Weights of a small transformer language model.
Size: 11 layers, width 128, 4 heads of 32, MLP 512 tanh GELU.
Architecture: learned positions, tied embeddings, capped logits.
Each number is 50 + 15 x the weight over its row's rms, rounded and kept within 0 to 99. Layers, rows and columns count from 0. The size before them is the row's rms in percent of the matrix's.

# down: layer 2 MLP down (transposed), 512x128, rms 0.253, rows 109-161, columns 0-63
# up: layer 2 MLP up, 512x128, rms 0.514, rows 110-161, columns 0-63
down109 109:29 71 55 45 41 65 56 60 28 68 37 55 65 41 82 34 47 69 39 58 26 64 63 41 47 37 38 40 57 70 54 50 33 71 35 57 50 56 48 51 32 57 72 53 49 16 64 03 61 25 32 48 35 68 54 48 58 45 81 51 46 37 68 27
up110 103:43 43 56 43 44 43 70 73 45 45 54 34 41 74 20 24 73 20 47 68 31 52 55 55 40 55 49 44 44 52 43 32 59 49 25 63 57 83 64 41 44 41 44 47 65 52 51 40 66 19 38 64 68 82 70 49 26 70 43 25 39 56 56 42
down110 098:29 55 54 25 47 82 36 34 57 53 38 56 54 39 44 58 35 62 36 66 56 45 53 35 65 26 48 45 36 41 35 56 30 53 60 56 25 80 54 38 57 89 72 58 71 40 83 47 47 64 61 79 27 54 59 20 55 67 64 30 41 40 46 36
up111 095:44 46 22 62 59 70 58 41 52 35 52 33 43 75 50 48 57 46 44 52 45 62 32 63 38 53 60 49 44 23 52 63 26 37 64 66 39 51 53 46 23 54 41 40 64 50 57 46 38 64 72 68 63 56 45 75 80 67 30 57 48 63 35 83
down111 091:39 50 45 34 56 42 48 21 47 72 43 40 47 51 32 55 38 54 46 64 57 23 52 52 36 43 43 31 43 55 55 21 50 55 70 55 61 62 83 49 49 39 70 55 60 59 43 40 29 36 47 49 43 47 48 46 56 67 59 42 57 35 58 27
up112 094:66 46 52 63 58 66 38 36 53 53 73 32 14 55 57 50 43 08 28 50 59 55 34 61 27 81 46 47 38 45 43 57 40 36 45 49 50 44 32 70 42 22 24 48 41 68 47 47 66 40 56 58 76 28 52 71 42 45 33 56 47 71 62 25
down112 099:53 40 56 48 66 60 34 37 32 38 59 46 46 43 61 41 44 33 47 66 38 57 40 43 54 73 60 21 67 60 54 47 43 38 67 67 49 00 25 65 44 41 44 51 54 64 35 44 66 37 65 62 77 55 21 43 25 39 33 76 74 76 64 35
up113 096:46 56 57 55 60 26 58 45 40 45 43 44 75 65 71 54 46 48 60 46 52 82 77 60 50 64 34 24 40 39 65 24 45 58 56 73 40 25 39 53 42 55 34 63 49 45 80 33 25 61 44 42 19 52 64 58 15 21 49 77 72 32 73 54
down113 093:54 62 29 55 55 35 60 40 39 49 51 46 70 51 44 90 34 27 47 24 53 57 52 43 72 34 38 47 40 72 75 67 57 50 32 53 53 32 33 58 68 16 65 47 58 54 53 32 37 51 38 28 52 10 74 39 52 50 58 70 39 38 61 77
up114 115:46 42 45 56 52 49 40 46 43 69 44 19 65 37 67 30 72 35 47 57 24 55 64 52 69 41 67 49 46 57 48 18 44 58 63 54 26 92 40 48 37 62 26 52 59 35 56 40 67 62 76 40 53 46 79 42 33 56 63 58 71 80 35 72
down114 088:41 64 38 48 50 40 21 79 53 46 45 43 58 33 62 45 35 34 56 88 52 69 19 43 64 37 64 09 68 53 49 46 38 57 31 35 61 52 32 55 61 60 53 29 37 71 62 43 31 40 73 44 33 33 59 42 43 63 45 39 54 50 62 32
up115 108:70 74 73 66 40 51 42 35 70 68 35 71 55 36 51 65 80 37 48 64 67 52 57 51 51 32 80 43 63 58 35 57 65 43 58 65 31 48 49 10 40 57 59 13 36 52 61 52 35 44 63 40 69 42 55 63 32 74 51 39 45 25 41 68
down115 094:59 53 50 24 45 54 47 68 39 55 78 71 77 19 52 63 51 64 60 30 43 48 36 32 85 52 66 58 50 52 38 41 45 30 21 46 51 78 52 46 30 22 66 51 78 43 35 81 23 48 62 57 38 58 54 39 58 30 51 43 46 45 51 60
up116 117:58 26 77 65 58 30 56 34 36 70 37 87 47 69 58 38 59 32 70 42 59 40 76 50 46 27 38 43 82 67 76 44 30 43 56 47 55 65 32 66 61 48 43 47 78 30 40 48 48 53 49 45 57 40 46 69 42 57 45 41 26 71 66 65
down116 115:57 41 52 69 39 64 45 30 44 61 47 44 65 36 62 46 65 28 68 64 37 36 85 63 69 10 44 57 45 89 54 56 52 61 67 46 47 53 54 57 50 45 75 70 56 36 20 43 52 45 63 54 64 63 14 55 41 74 43 56 17 58 31 82
up117 102:79 36 72 41 35 55 44 71 67 74 36 59 41 64 40 51 69 59 78 34 48 58 27 29 42 47 69 50 48 38 55 48 64 42 65 71 43 60 67 73 65 62 47 48 47 38 44 26 35 85 47 47 47 53 69 56 52 71 52 46 66 91 69 45
down117 106:42 19 50 46 57 49 49 56 71 48 38 24 58 39 37 34 60 41 81 52 22 68 84 40 55 59 34 39 34 63 39 67 48 37 69 58 64 13 71 63 67 51 35 61 35 46 68 32 70 65 30 51 58 52 52 52 56 38 16 74 49 66 68 59
up118 100:60 67 43 59 32 35 70 64 43 57 49 65 38 50 34 61 46 38 70 33 42 25 42 26 16 85 31 61 47 52 57 38 47 27 50 82 35 46 65 78 72 33 51 75 63 59 48 55 47 31 46 86 27 58 47 58 62 47 64 47 57 47 36 30
down118 088:46 31 51 58 80 55 34 49 47 35 48 49 62 29 64 65 38 53 58 45 71 50 66 66 29 79 44 48 40 39 43 84 59 54 81 46 50 58 75 50 23 43 36 42 50 37 62 41 33 44 49 57 62 41 43 64 77 59 47 57 63 36 62 48
up119 060:34 46 48 49 44 59 32 76 62 86 50 55 29 57 37 39 29 38 53 29 56 52 46 53 55 69 38 44 57 81 31 73 44 51 50 50 64 34 50 30 56 70 58 49 44 51 63 31 31 49 57 27 63 53 73 52 77 27 59 47 50 61 31 17
down119 060:74 57 41 40 45 49 33 31 49 57 82 35 59 51 60 34 55 50 36 62 33 33 53 37 19 25 52 58 49 39 27 25 79 61 80 37 76 61 65 47 49 29 35 47 62 54 62 44 52 48 55 63 63 71 95 43 55 26 62 28 44 58 58 59
up120 106:35 93 62 67 38 47 23 55 54 35 55 42 34 65 52 56 51 54 47 12 40 55 39 54 14 49 56 58 36 43 48 45 58 51 41 60 48 60 43 29 43 68 68 47 57 58 37 69 28 37 52 36 56 68 16 43 44 38 79 26 30 41 50 33
down120 106:54 43 56 60 41 46 48 35 45 36 64 53 43 62 74 48 45 55 34 60 49 64 58 75 62 50 80 68 61 81 50 35 38 18 64 44 49 41 69 50 41 44 76 50 42 47 68 58 60 39 60 30 26 51 49 43 28 62 34 49 24 33 54 58
up121 089:51 55 50 68 36 38 70 51 55 34 46 46 17 58 62 48 55 37 38 30 52 45 49 54 26 47 43 53 86 39 50 43 43 62 14 41 46 62 41 32 76 29 32 54 07 63 66 67 48 60 53 39 83 47 57 53 60 37 49 58 52 50 44 53
down121 086:46 81 58 32 71 42 94 47 43 48 38 68 43 65 55 66 59 47 68 54 45 42 54 45 20 53 56 43 41 32 54 79 38 59 39 57 47 39 44 44 38 39 79 68 70 43 11 21 45 51 37 56 63 34 26 40 55 45 55 49 56 46 68 52
up122 109:56 62 29 50 35 53 59 45 49 78 46 63 63 41 28 35 38 65 48 46 78 26 52 52 34 74 53 54 60 59 69 47 46 55 48 47 48 63 47 59 45 84 25 51 47 68 31 24 63 32 33 35 59 54 61 50 41 35 66 59 43 39 60 45
down122 105:25 47 32 56 63 38 44 41 56 74 61 88 49 59 28 31 30 41 51 18 42 27 33 30 58 45 50 80 69 61 63 28 50 48 42 51 68 71 55 53 47 48 48 38 25 61 73 71 37 33 22 03 72 62 31 45 40 58 59 59 45 49 51 55
up123 108:63 62 43 58 54 63 47 71 75 30 48 61 56 53 46 45 57 28 69 40 57 68 51 36 74 73 65 69 48 45 53 28 01 33 55 52 39 57 51 51 44 57 53 39 44 62 59 44 51 37 74 69 51 47 69 45 52 37 71 53 55 78 43 56
down123 104:65 47 67 50 56 30 37 59 51 61 49 47 55 40 54 84 70 48 57 63 44 52 62 74 40 26 56 22 38 34 41 50 69 56 38 36 71 60 46 61 55 43 81 47 74 46 45 66 27 71 59 39 68 36 39 43 71 53 37 52 49 54 60 39
up124 091:45 45 70 51 62 48 67 63 33 31 54 42 25 49 49 52 48 55 55 56 69 47 57 49 30 54 46 63 39 49 55 37 36 62 73 54 28 55 48 66 52 51 66 59 22 51 55 61 43 42 51 78 59 68 03 45 55 36 30 37 38 56 49 55
down124 093:42 18 27 44 31 53 68 44 49 58 40 31 61 62 79 37 82 66 34 60 72 70 43 59 28 53 60 63 51 71 17 53 33 35 44 53 55 53 36 43 84 49 48 64 45 61 74 70 63 23 69 26 52 37 40 65 70 58 40 34 48 60 29 53
up125 094:46 58 48 72 39 66 40 54 70 40 29 27 25 62 40 66 63 30 34 34 48 63 17 58 45 45 52 39 53 47 58 59 38 48 44 48 43 55 58 44 36 84 45 56 39 35 46 52 53 48 54 26 14 71 66 71 45 75 61 32 54 61 54 36
down125 088:43 43 45 77 37 45 55 40 48 35 47 64 33 40 70 57 33 59 63 53 53 20 40 19 85 19 67 49 26 51 74 49 44 49 57 46 47 66 60 22 45 49 39 52 24 41 62 62 76 32 67 35 41 43 16 51 57 43 44 57 26 55 31 75
up126 088:85 45 62 44 43 49 69 45 35 51 39 64 75 35 62 75 68 44 39 40 41 54 61 55 60 54 45 58 68 62 32 45 60 55 38 48 56 50 35 49 43 75 51 63 60 50 57 81 39 56 38 69 48 40 58 36 03 73 34 49 44 55 27 63
down126 093:42 44 39 64 39 26 43 26 59 53 48 76 30 48 46 32 37 32 66 45 45 73 53 56 42 55 58 50 33 46 86 45 39 78 64 41 45 88 80 60 70 37 34 33 46 42 48 36 58 67 78 47 70 47 58 49 81 33 63 58 50 43 55 44
up127 102:54 54 32 38 42 47 47 70 53 16 47 54 52 70 51 42 34 41 35 44 88 94 60 78 63 29 18 67 41 55 79 32 80 26 57 56 39 49 68 56 52 61 34 37 49 55 45 34 57 33 73 56 51 49 51 43 35 57 40 49 45 39 46 56
down127 103:49 46 42 61 56 48 44 51 34 41 40 42 35 53 68 61 42 47 57 49 51 50 46 54 67 77 58 59 55 65 34 59 53 26 15 38 19 55 37 57 36 62 48 24 42 29 23 38 34 72 51 67 58 74 31 35 31 56 58 41 40 45 52 53
up128 092:08 44 40 28 51 35 74 36 55 71 45 36 65 30 50 45 37 64 46 41 71 45 60 58 42 39 64 50 59 36 62 67 66 52 40 53 75 35 46 44 30 51 69 66 47 51 61 50 41 64 50 50 20 56 76 20 63 38 46 40 45 62 52 64
down128 089:64 32 53 58 56 66 12 39 44 37 25 42 40 56 81 67 41 77 52 63 50 37 30 33 60 79 39 38 46 22 76 38 55 32 69 64 37 58 51 47 33 32 78 49 66 47 50 69 41 26 68 56 46 71 45 46 67 46 57 67 43 42 68 51
up129 110:71 46 39 42 44 34 34 62 43 60 67 42 22 54 65 45 65 29 60 52 53 28 35 47 71 44 40 53 28 33 41 46 44 36 68 49 52 41 60 28 49 24 42 73 50 45 65 66 67 66 36 21 31 24 81 70 46 48 42 55 28 45 29 39
down129 101:58 52 34 69 48 56 64 54 46 39 43 65 78 52 64 24 47 26 32 57 60 16 58 74 32 34 37 39 41 22 54 62 39 60 74 37 54 38 21 47 54 58 40 77 46 39 67 66 63 58 37 49 52 36 61 20 69 47 80 52 41 68 42 50
up130 122:28 55 75 32 35 30 59 56 26 37 41 60 62 57 34 66 39 51 31 74 79 51 60 40 65 38 44 52 35 56 31 63 41 45 75 36 51 63 63 54 51 35 32 47 46 45 63 37 55 57 60 21 84 51 69 43 66 62 60 73 48 43 56 99
down130 103:62 73 21 64 30 53 43 67 67 50 54 32 31 38 72 58 37 53 46 40 65 41 49 72 64 68 49 61 10 60 58 48 42 46 49 45 25 66 63 59 64 25 54 40 72 42 47 45 57 45 45 51 44 74 73 40 59 61 38 81 38 58 42 71
up131 083:56 70 45 33 51 53 57 51 28 58 34 73 80 53 74 35 20 51 45 51 91 40 59 56 76 71 46 49 53 52 23 42 58 24 45 47 42 25 52 52 25 43 50 50 57 37 80 40 58 76 42 51 62 46 37 61 73 30 40 53 57 21 51 36
down131 081:60 55 34 48 44 43 52 45 41 51 41 52 46 48 83 18 22 50 77 54 45 71 70 55 28 59 43 32 66 54 80 46 51 68 53 26 57 98 46 67 09 37 71 22 34 67 55 47 45 59 70 39 36 38 45 69 60 46 40 58 31 59 60 28
up132 106:46 39 50 36 44 49 82 40 45 64 23 62 23 47 36 36 45 54 60 53 51 23 56 35 56 47 71 57 49 51 54 72 40 61 58 61 48 56 77 43 60 57 55 58 42 42 54 52 50 44 71 72 41 59 52 47 22 52 64 49 56 43 19 58
down132 101:69 39 31 36 46 33 49 44 44 15 22 50 34 50 50 25 76 54 54 72 38 49 36 49 54 31 66 61 51 73 49 36 38 75 65 66 77 33 57 41 69 45 68 62 68 30 35 50 64 59 75 72 67 21 33 37 48 67 19 85 48 58 37 50
up133 096:66 43 46 35 68 50 34 90 46 73 77 64 29 52 50 24 50 21 64 48 75 37 43 19 47 53 62 60 61 66 52 66 48 40 30 54 73 41 50 42 57 42 36 53 48 29 22 71 16 53 65 35 41 60 72 68 53 38 61 43 51 47 49 56
down133 099:41 39 46 47 47 35 65 53 49 33 58 44 49 25 54 58 69 43 49 36 58 45 42 53 48 77 75 32 68 56 61 47 39 78 62 38 65 38 25 46 67 35 64 45 55 22 70 15 88 32 39 61 49 49 52 45 40 69 70 51 74 53 80 31
up134 107:54 63 75 54 26 64 54 51 61 56 42 52 35 53 61 41 48 45 67 55 74 44 39 42 42 48 54 35 44 36 58 30 32 80 33 34 35 56 72 56 54 67 17 30 56 47 44 58 64 69 50 24 43 42 43 56 23 18 29 74 48 56 67 51
down134 112:54 32 68 59 56 53 65 73 47 72 47 52 50 34 60 60 67 50 21 64 33 47 35 25 55 58 36 82 31 65 15 44 34 42 71 46 43 38 63 59 47 48 52 19 66 47 55 34 38 15 51 44 55 55 46 35 22 78 28 34 44 39 68 43
up135 106:63 37 39 42 68 20 53 64 51 47 49 69 11 53 40 43 28 62 21 44 38 40 61 64 44 50 53 55 51 71 36 45 40 52 24 50 51 46 61 57 63 55 40 52 20 35 49 51 40 39 55 35 30 38 42 39 42 47 50 38 47 31 93 68
down135 109:51 63 69 49 49 32 54 50 28 37 59 33 31 56 72 78 83 46 55 80 64 40 65 36 62 39 46 66 55 89 46 49 39 27 52 52 65 25 25 39 42 34 48 65 79 82 39 40 50 58 36 51 68 59 54 21 69 66 34 42 53 50 29 56
up136 097:65 73 35 52 74 31 51 31 55 62 30 50 55 40 48 47 50 58 29 75 41 42 48 44 64 41 48 38 29 42 56 34 37 64 55 47 34 76 61 55 55 38 33 39 38 35 50 60 74 79 59 48 48 24 44 54 13 52 73 34 59 48 77 48
down136 101:59 47 51 61 62 77 39 33 34 28 63 19 48 39 61 47 41 52 49 42 53 43 72 52 27 76 48 32 58 35 47 69 67 63 57 53 68 47 24 49 43 80 42 47 55 54 47 00 60 32 55 54 36 68 53 73 76 57 29 64 37 59 29 48
up137 118:21 53 22 05 70 43 37 39 72 62 52 62 69 65 64 45 51 47 30 39 67 52 36 31 47 45 26 47 57 61 63 46 77 66 64 54 63 51 37 69 22 47 38 43 58 36 55 72 51 31 56 42 27 79 53 27 41 64 56 41 41 43 65 64
down137 119:46 49 58 46 61 81 24 62 57 55 71 29 40 71 59 47 18 46 44 34 46 49 53 60 40 58 35 22 70 52 33 60 44 35 48 66 43 36 67 35 20 71 47 67 34 44 46 70 56 86 55 50 49 44 23 45 26 50 24 64 46 70 54 44
up138 095:44 59 38 47 69 50 41 37 27 58 72 58 33 27 52 32 53 24 79 59 41 55 71 33 62 43 52 54 48 54 61 15 51 63 61 64 38 51 53 41 34 57 56 36 42 46 26 56 42 57 54 29 51 62 37 70 31 08 48 69 41 46 57 50
down138 089:49 69 31 41 36 27 43 58 30 10 66 10 61 75 64 49 57 71 46 54 24 60 42 55 36 36 27 52 54 74 63 45 52 62 50 35 54 49 37 29 29 65 43 45 52 45 48 33 42 29 65 55 43 49 39 68 51 62 70 52 57 50 44 60
up139 116:63 51 39 67 53 74 66 36 71 39 50 42 47 71 32 53 37 17 40 45 80 80 56 26 51 63 26 53 37 64 34 52 53 63 62 62 42 62 48 46 50 63 41 60 54 62 65 24 29 42 43 31 28 44 35 55 61 38 59 61 68 57 59 68
down139 116:71 31 25 54 51 74 58 59 52 31 58 57 59 70 46 84 52 41 48 58 58 46 49 48 57 58 37 59 40 80 58 60 64 35 61 60 48 40 39 52 24 38 64 33 39 33 62 03 51 43 35 34 52 57 13 46 49 43 49 39 73 46 61 42
up140 089:33 37 80 60 35 73 37 56 44 45 43 51 31 44 45 43 31 28 49 57 66 32 64 69 62 77 44 45 72 62 40 61 94 51 29 70 59 23 41 45 42 55 52 51 40 53 60 41 35 49 51 33 29 35 37 81 75 53 69 31 49 41 37 24
down140 095:62 44 53 60 62 70 34 44 48 50 71 62 34 63 56 61 58 79 37 33 62 31 42 44 46 70 40 51 54 30 09 71 46 77 48 49 76 19 53 43 35 49 45 33 66 71 39 43 58 37 26 71 63 62 17 60 56 50 47 81 54 51 54 37
up141 104:51 82 38 39 29 64 39 33 23 67 27 31 20 48 31 64 70 57 54 31 32 53 32 58 41 51 32 62 30 45 71 57 44 21 54 35 55 48 36 86 30 55 36 59 50 72 43 55 52 42 44 56 17 14 71 49 64 57 67 45 29 57 57 27
down141 107:29 28 41 44 32 47 60 52 28 36 36 44 42 34 94 27 59 57 52 69 59 19 34 87 49 54 26 53 28 74 25 70 26 60 37 25 41 43 47 68 49 66 61 39 86 54 33 57 46 60 54 60 57 66 63 41 54 44 78 47 44 67 31 37
up142 096:30 62 91 46 23 72 59 37 43 45 28 44 25 47 35 44 40 59 48 58 73 74 28 31 46 74 68 55 65 32 65 71 68 31 52 52 43 56 30 40 52 60 59 57 44 50 60 42 55 39 52 41 40 35 42 76 34 60 54 68 30 57 73 15
down142 086:64 69 26 66 59 45 58 79 17 65 54 40 23 36 35 56 75 33 57 63 21 46 58 54 26 45 76 58 49 63 36 30 40 54 69 31 32 50 68 38 70 35 69 30 57 41 94 32 34 57 55 44 63 56 59 25 48 50 49 61 57 37 63 57
up143 075:43 45 61 68 39 32 63 35 35 58 69 70 50 66 52 63 43 59 55 41 46 49 53 48 50 52 56 12 70 29 60 49 28 42 47 47 36 73 34 41 58 64 47 57 16 90 57 62 84 51 45 33 52 73 57 48 53 44 47 58 54 41 60 57
down143 075:79 25 47 46 60 48 28 55 79 80 46 51 36 57 27 49 46 46 67 72 52 52 41 71 62 48 40 41 64 51 55 38 45 64 46 27 58 46 56 08 37 61 70 39 63 41 44 54 72 54 48 57 61 62 46 40 29 69 45 53 75 66 57 34
up144 099:36 47 28 59 34 37 45 68 53 59 55 57 26 46 51 52 57 53 62 58 77 61 52 74 63 67 27 47 63 42 54 52 62 42 73 47 48 75 39 44 30 43 67 60 65 69 18 61 51 50 22 39 45 62 52 45 63 71 39 33 31 54 48 49
down144 101:45 58 54 39 47 37 71 23 71 34 74 31 38 47 53 45 51 61 38 59 62 17 68 67 61 64 50 43 39 65 59 36 51 30 57 74 78 50 34 47 50 23 62 68 41 57 51 47 72 47 74 83 63 42 54 33 51 57 67 62 39 21 53 41
up145 111:56 74 58 29 95 65 62 64 49 64 47 40 36 34 48 65 30 41 46 46 31 57 12 48 35 42 73 53 62 45 61 49 83 70 59 50 51 67 60 60 42 44 60 35 39 39 48 38 49 38 54 74 73 22 64 57 36 47 38 66 49 24 50 36
down145 121:25 18 29 49 91 67 61 60 72 52 57 63 50 53 60 51 35 30 52 54 18 51 31 44 54 51 90 43 58 54 72 55 60 56 44 70 65 48 49 38 53 57 64 43 49 40 30 33 37 58 32 69 84 35 60 65 58 63 28 46 36 41 44 41
up146 113:62 24 28 43 46 44 48 57 81 49 28 59 52 52 39 39 57 31 46 54 55 36 60 52 48 43 40 38 56 40 46 64 38 58 58 54 45 64 67 84 60 59 38 68 14 26 50 18 71 65 24 39 30 63 32 44 23 33 55 61 61 45 26 52
down146 120:79 35 49 58 37 75 36 57 69 66 34 64 50 69 50 48 63 44 52 44 48 54 86 41 45 37 42 57 48 55 50 66 33 50 73 69 70 38 55 66 56 42 49 42 19 50 74 38 52 46 35 36 50 48 16 33 14 38 62 57 51 66 48 55
up147 117:61 55 41 39 34 67 65 36 59 32 58 54 55 60 33 46 45 54 41 57 50 41 66 34 67 45 57 28 55 53 56 36 47 73 36 30 42 49 51 36 37 48 48 63 33 47 59 42 60 70 52 36 38 37 75 10 80 22 37 49 78 50 73 54
down147 128:40 32 71 61 63 81 66 42 61 45 60 30 30 50 43 46 27 43 47 64 51 54 37 34 47 40 39 52 37 48 54 62 53 30 42 30 42 24 84 67 26 41 45 43 51 51 70 70 46 50 50 71 55 36 27 38 64 56 47 27 27 62 72 42
up148 107:36 75 65 36 52 64 55 57 59 44 63 50 15 67 48 38 44 72 60 32 51 65 64 39 14 29 61 57 41 56 33 47 89 33 31 27 32 58 54 57 42 73 21 59 63 73 57 44 38 35 36 49 68 17 52 38 43 42 51 57 48 48 57 40
down148 097:63 49 47 65 53 66 24 55 40 26 61 28 61 60 44 61 60 86 25 44 80 48 41 63 77 25 52 50 57 57 37 57 42 56 47 15 51 39 61 52 22 79 49 73 58 45 49 46 44 07 69 51 68 50 72 31 41 63 73 40 53 39 27 48
up149 066:39 44 35 57 84 38 56 33 45 76 65 50 46 40 47 62 36 36 48 65 54 56 50 64 76 36 71 72 39 27 84 41 42 88 79 58 24 53 48 76 46 58 53 70 42 28 49 31 34 47 48 50 59 20 57 53 51 55 71 17 39 56 60 62
down149 076:61 63 47 64 54 41 29 57 31 32 49 62 62 13 48 48 61 89 38 50 21 44 39 96 36 57 59 32 62 34 49 49 69 50 35 36 43 62 59 49 63 54 47 53 60 23 46 28 73 46 63 66 22 61 54 79 47 56 50 31 68 36 37 40
up150 100:61 46 42 45 36 33 53 42 54 50 40 50 49 59 57 54 45 48 45 57 33 34 30 70 51 61 66 39 65 47 60 38 59 30 44 42 40 73 71 36 34 35 77 45 67 55 77 48 58 61 44 27 07 36 59 58 62 30 54 56 43 37 63 60
down150 102:48 49 57 46 27 77 51 32 56 56 53 46 58 32 47 52 34 62 36 31 55 12 54 39 61 56 88 25 55 83 57 47 44 56 42 46 54 66 46 48 37 53 55 43 38 59 62 64 18 42 51 70 49 36 44 68 52 65 77 70 50 35 38 51
up151 100:51 31 40 61 32 36 58 48 72 62 51 61 37 44 25 44 37 46 38 63 77 63 46 64 39 15 57 49 56 55 58 46 71 67 29 31 46 45 74 45 52 60 41 58 51 43 34 39 53 50 21 55 42 64 50 60 52 36 09 37 47 63 43 35
down151 101:74 73 70 43 61 57 44 67 51 70 52 46 62 39 54 42 57 57 41 46 57 58 36 49 38 63 49 47 49 44 47 29 62 46 22 46 41 12 76 56 56 32 61 55 46 42 58 61 65 35 37 45 63 63 33 58 28 47 39 52 53 46 52 60
up152 104:42 71 19 53 36 41 31 50 53 57 64 77 58 33 37 55 42 63 61 55 30 54 58 56 45 52 30 29 54 56 52 48 83 46 48 60 53 33 41 46 40 71 52 61 54 41 34 35 61 89 25 48 61 63 56 63 25 73 54 66 42 76 53 55
down152 107:54 60 41 66 52 49 43 59 47 89 46 72 44 65 57 52 68 41 62 26 50 53 31 30 55 52 41 30 57 31 39 39 34 54 38 53 45 27 59 57 30 36 77 21 58 79 31 52 95 51 57 25 42 26 58 47 18 55 21 56 43 58 75 47
up153 105:18 50 43 47 45 58 48 31 53 46 53 46 52 41 39 59 53 40 08 30 72 35 46 50 35 51 39 53 34 31 59 72 55 60 59 43 73 59 66 38 25 44 16 27 38 38 20 54 37 36 49 67 53 56 26 46 59 45 43 27 50 70 41 80
down153 107:41 41 49 62 83 66 49 51 35 79 42 50 38 50 50 55 49 53 49 42 67 84 20 64 29 60 59 34 46 24 29 47 54 49 58 40 22 28 40 39 60 57 43 27 17 39 62 42 64 55 79 50 50 56 44 68 51 45 27 26 75 51 33 24
up154 106:51 57 74 68 54 64 41 46 38 34 47 61 53 76 26 37 46 48 45 52 60 77 69 34 53 70 40 54 38 63 56 37 37 40 46 27 42 43 40 35 68 47 40 31 58 61 37 60 69 63 59 53 70 40 64 59 22 41 57 57 39 67 87 18
down154 121:37 71 57 46 69 57 49 60 67 67 41 71 34 59 56 44 40 37 47 40 45 12 63 61 69 60 21 47 49 51 58 51 51 60 41 36 37 18 60 17 54 62 55 54 62 73 66 48 54 62 60 49 59 50 75 72 17 30 23 67 45 67 43 39
up155 090:58 37 53 77 62 46 45 68 43 39 32 57 63 31 44 60 47 41 28 61 44 39 46 19 65 35 53 60 50 40 52 26 42 55 50 54 34 42 49 62 37 40 44 17 62 52 37 24 29 46 53 42 47 36 74 81 54 59 59 65 48 45 63 45
down155 097:32 64 24 57 46 55 43 27 57 69 61 35 46 75 49 26 46 42 67 59 66 73 45 86 61 57 41 52 13 76 63 58 28 38 39 50 31 39 50 45 48 58 55 47 30 78 52 53 83 23 41 07 31 65 76 34 63 24 56 46 46 57 40 44
up156 094:76 49 39 48 37 50 53 59 59 63 36 36 87 49 69 56 65 42 47 36 48 28 44 61 16 58 64 56 63 17 62 45 65 53 53 78 19 47 41 77 61 48 26 60 56 60 70 68 31 52 38 33 35 57 77 64 50 36 65 47 34 35 34 43
down156 111:42 45 59 48 39 82 59 31 62 47 36 29 88 30 49 68 51 60 29 32 40 57 42 65 19 66 72 43 67 64 81 56 43 58 54 49 51 40 19 53 54 51 69 33 68 74 48 64 47 36 39 73 35 61 75 28 46 60 52 42 13 52 47 35
up157 113:28 68 47 51 62 45 62 49 64 69 28 40 60 54 68 55 63 40 26 43 60 62 13 48 25 54 54 37 43 59 56 63 88 49 66 42 59 64 27 43 53 32 26 57 45 24 42 20 59 58 50 48 44 61 15 31 70 80 62 57 42 33 75 54
down157 113:41 50 68 41 45 72 52 49 42 88 31 09 40 34 62 24 54 43 41 44 50 70 33 27 54 25 74 54 52 77 42 52 75 53 61 43 67 39 40 62 65 55 37 31 47 28 63 58 70 57 76 58 34 51 04 62 69 45 46 70 35 41 43 67
up158 104:39 45 61 40 74 28 58 42 54 67 63 56 47 36 35 53 50 46 40 64 49 46 45 56 29 36 45 41 45 33 18 28 42 66 39 73 44 49 66 53 45 30 36 36 50 59 48 76 58 68 42 34 44 21 88 52 38 57 49 49 44 45 58 49
down158 107:27 38 81 47 46 43 30 54 31 62 43 48 57 60 61 70 63 52 44 53 68 41 10 72 71 58 45 49 44 48 20 51 24 50 33 73 47 36 36 51 53 70 36 47 54 66 61 67 47 54 35 67 62 41 55 31 30 38 76 50 52 44 44 54
up159 094:43 47 39 30 57 50 55 55 74 21 59 64 77 51 27 61 31 37 48 40 45 69 43 72 32 62 42 58 29 46 61 48 34 67 44 37 51 74 74 78 83 37 49 41 85 64 76 38 50 57 72 62 49 36 62 47 36 26 51 56 53 79 67 22
down159 093:33 56 27 59 55 45 78 60 70 34 31 26 41 52 83 44 44 31 40 47 03 70 48 50 68 39 37 48 34 61 21 45 64 62 65 53 33 62 59 25 44 29 40 31 89 50 65 59 53 21 38 53 45 56 36 53 53 46 38 36 50 67 50 57
up160 104:47 73 22 75 68 47 56 44 72 68 31 12 30 49 44 86 63 33 49 65 54 56 44 51 41 60 58 66 45 32 48 58 62 55 46 39 25 37 43 47 11 59 40 59 66 44 32 27 42 46 67 84 47 49 43 55 20 19 62 50 70 63 73 60
down160 101:58 41 64 73 25 26 27 57 53 51 46 43 59 61 38 23 24 48 55 58 56 46 69 49 29 46 34 51 22 51 56 64 63 28 48 68 54 57 56 75 65 44 71 36 38 42 43 89 67 11 47 70 31 41 47 78 57 52 25 46 22 53 57 60
up161 112:64 24 67 64 43 54 42 48 54 58 52 62 48 44 66 59 32 49 35 51 53 56 63 50 30 51 89 83 21 66 63 62 65 54 41 73 48 61 42 37 55 53 19 45 44 60 14 54 76 47 59 28 61 37 42 39 81 45 25 55 39 51 43 36
down161 115:39 13 48 47 56 63 36 51 38 49 41 77 55 15 52 66 35 76 39 56 51 30 41 31 24 41 44 72 37 57 51 39 39 62 21 35 63 60 42 47 46 49 67 57 40 42 47 77 41 71 33 66 54 56 30 45 67 53 33 42 58 50 30 30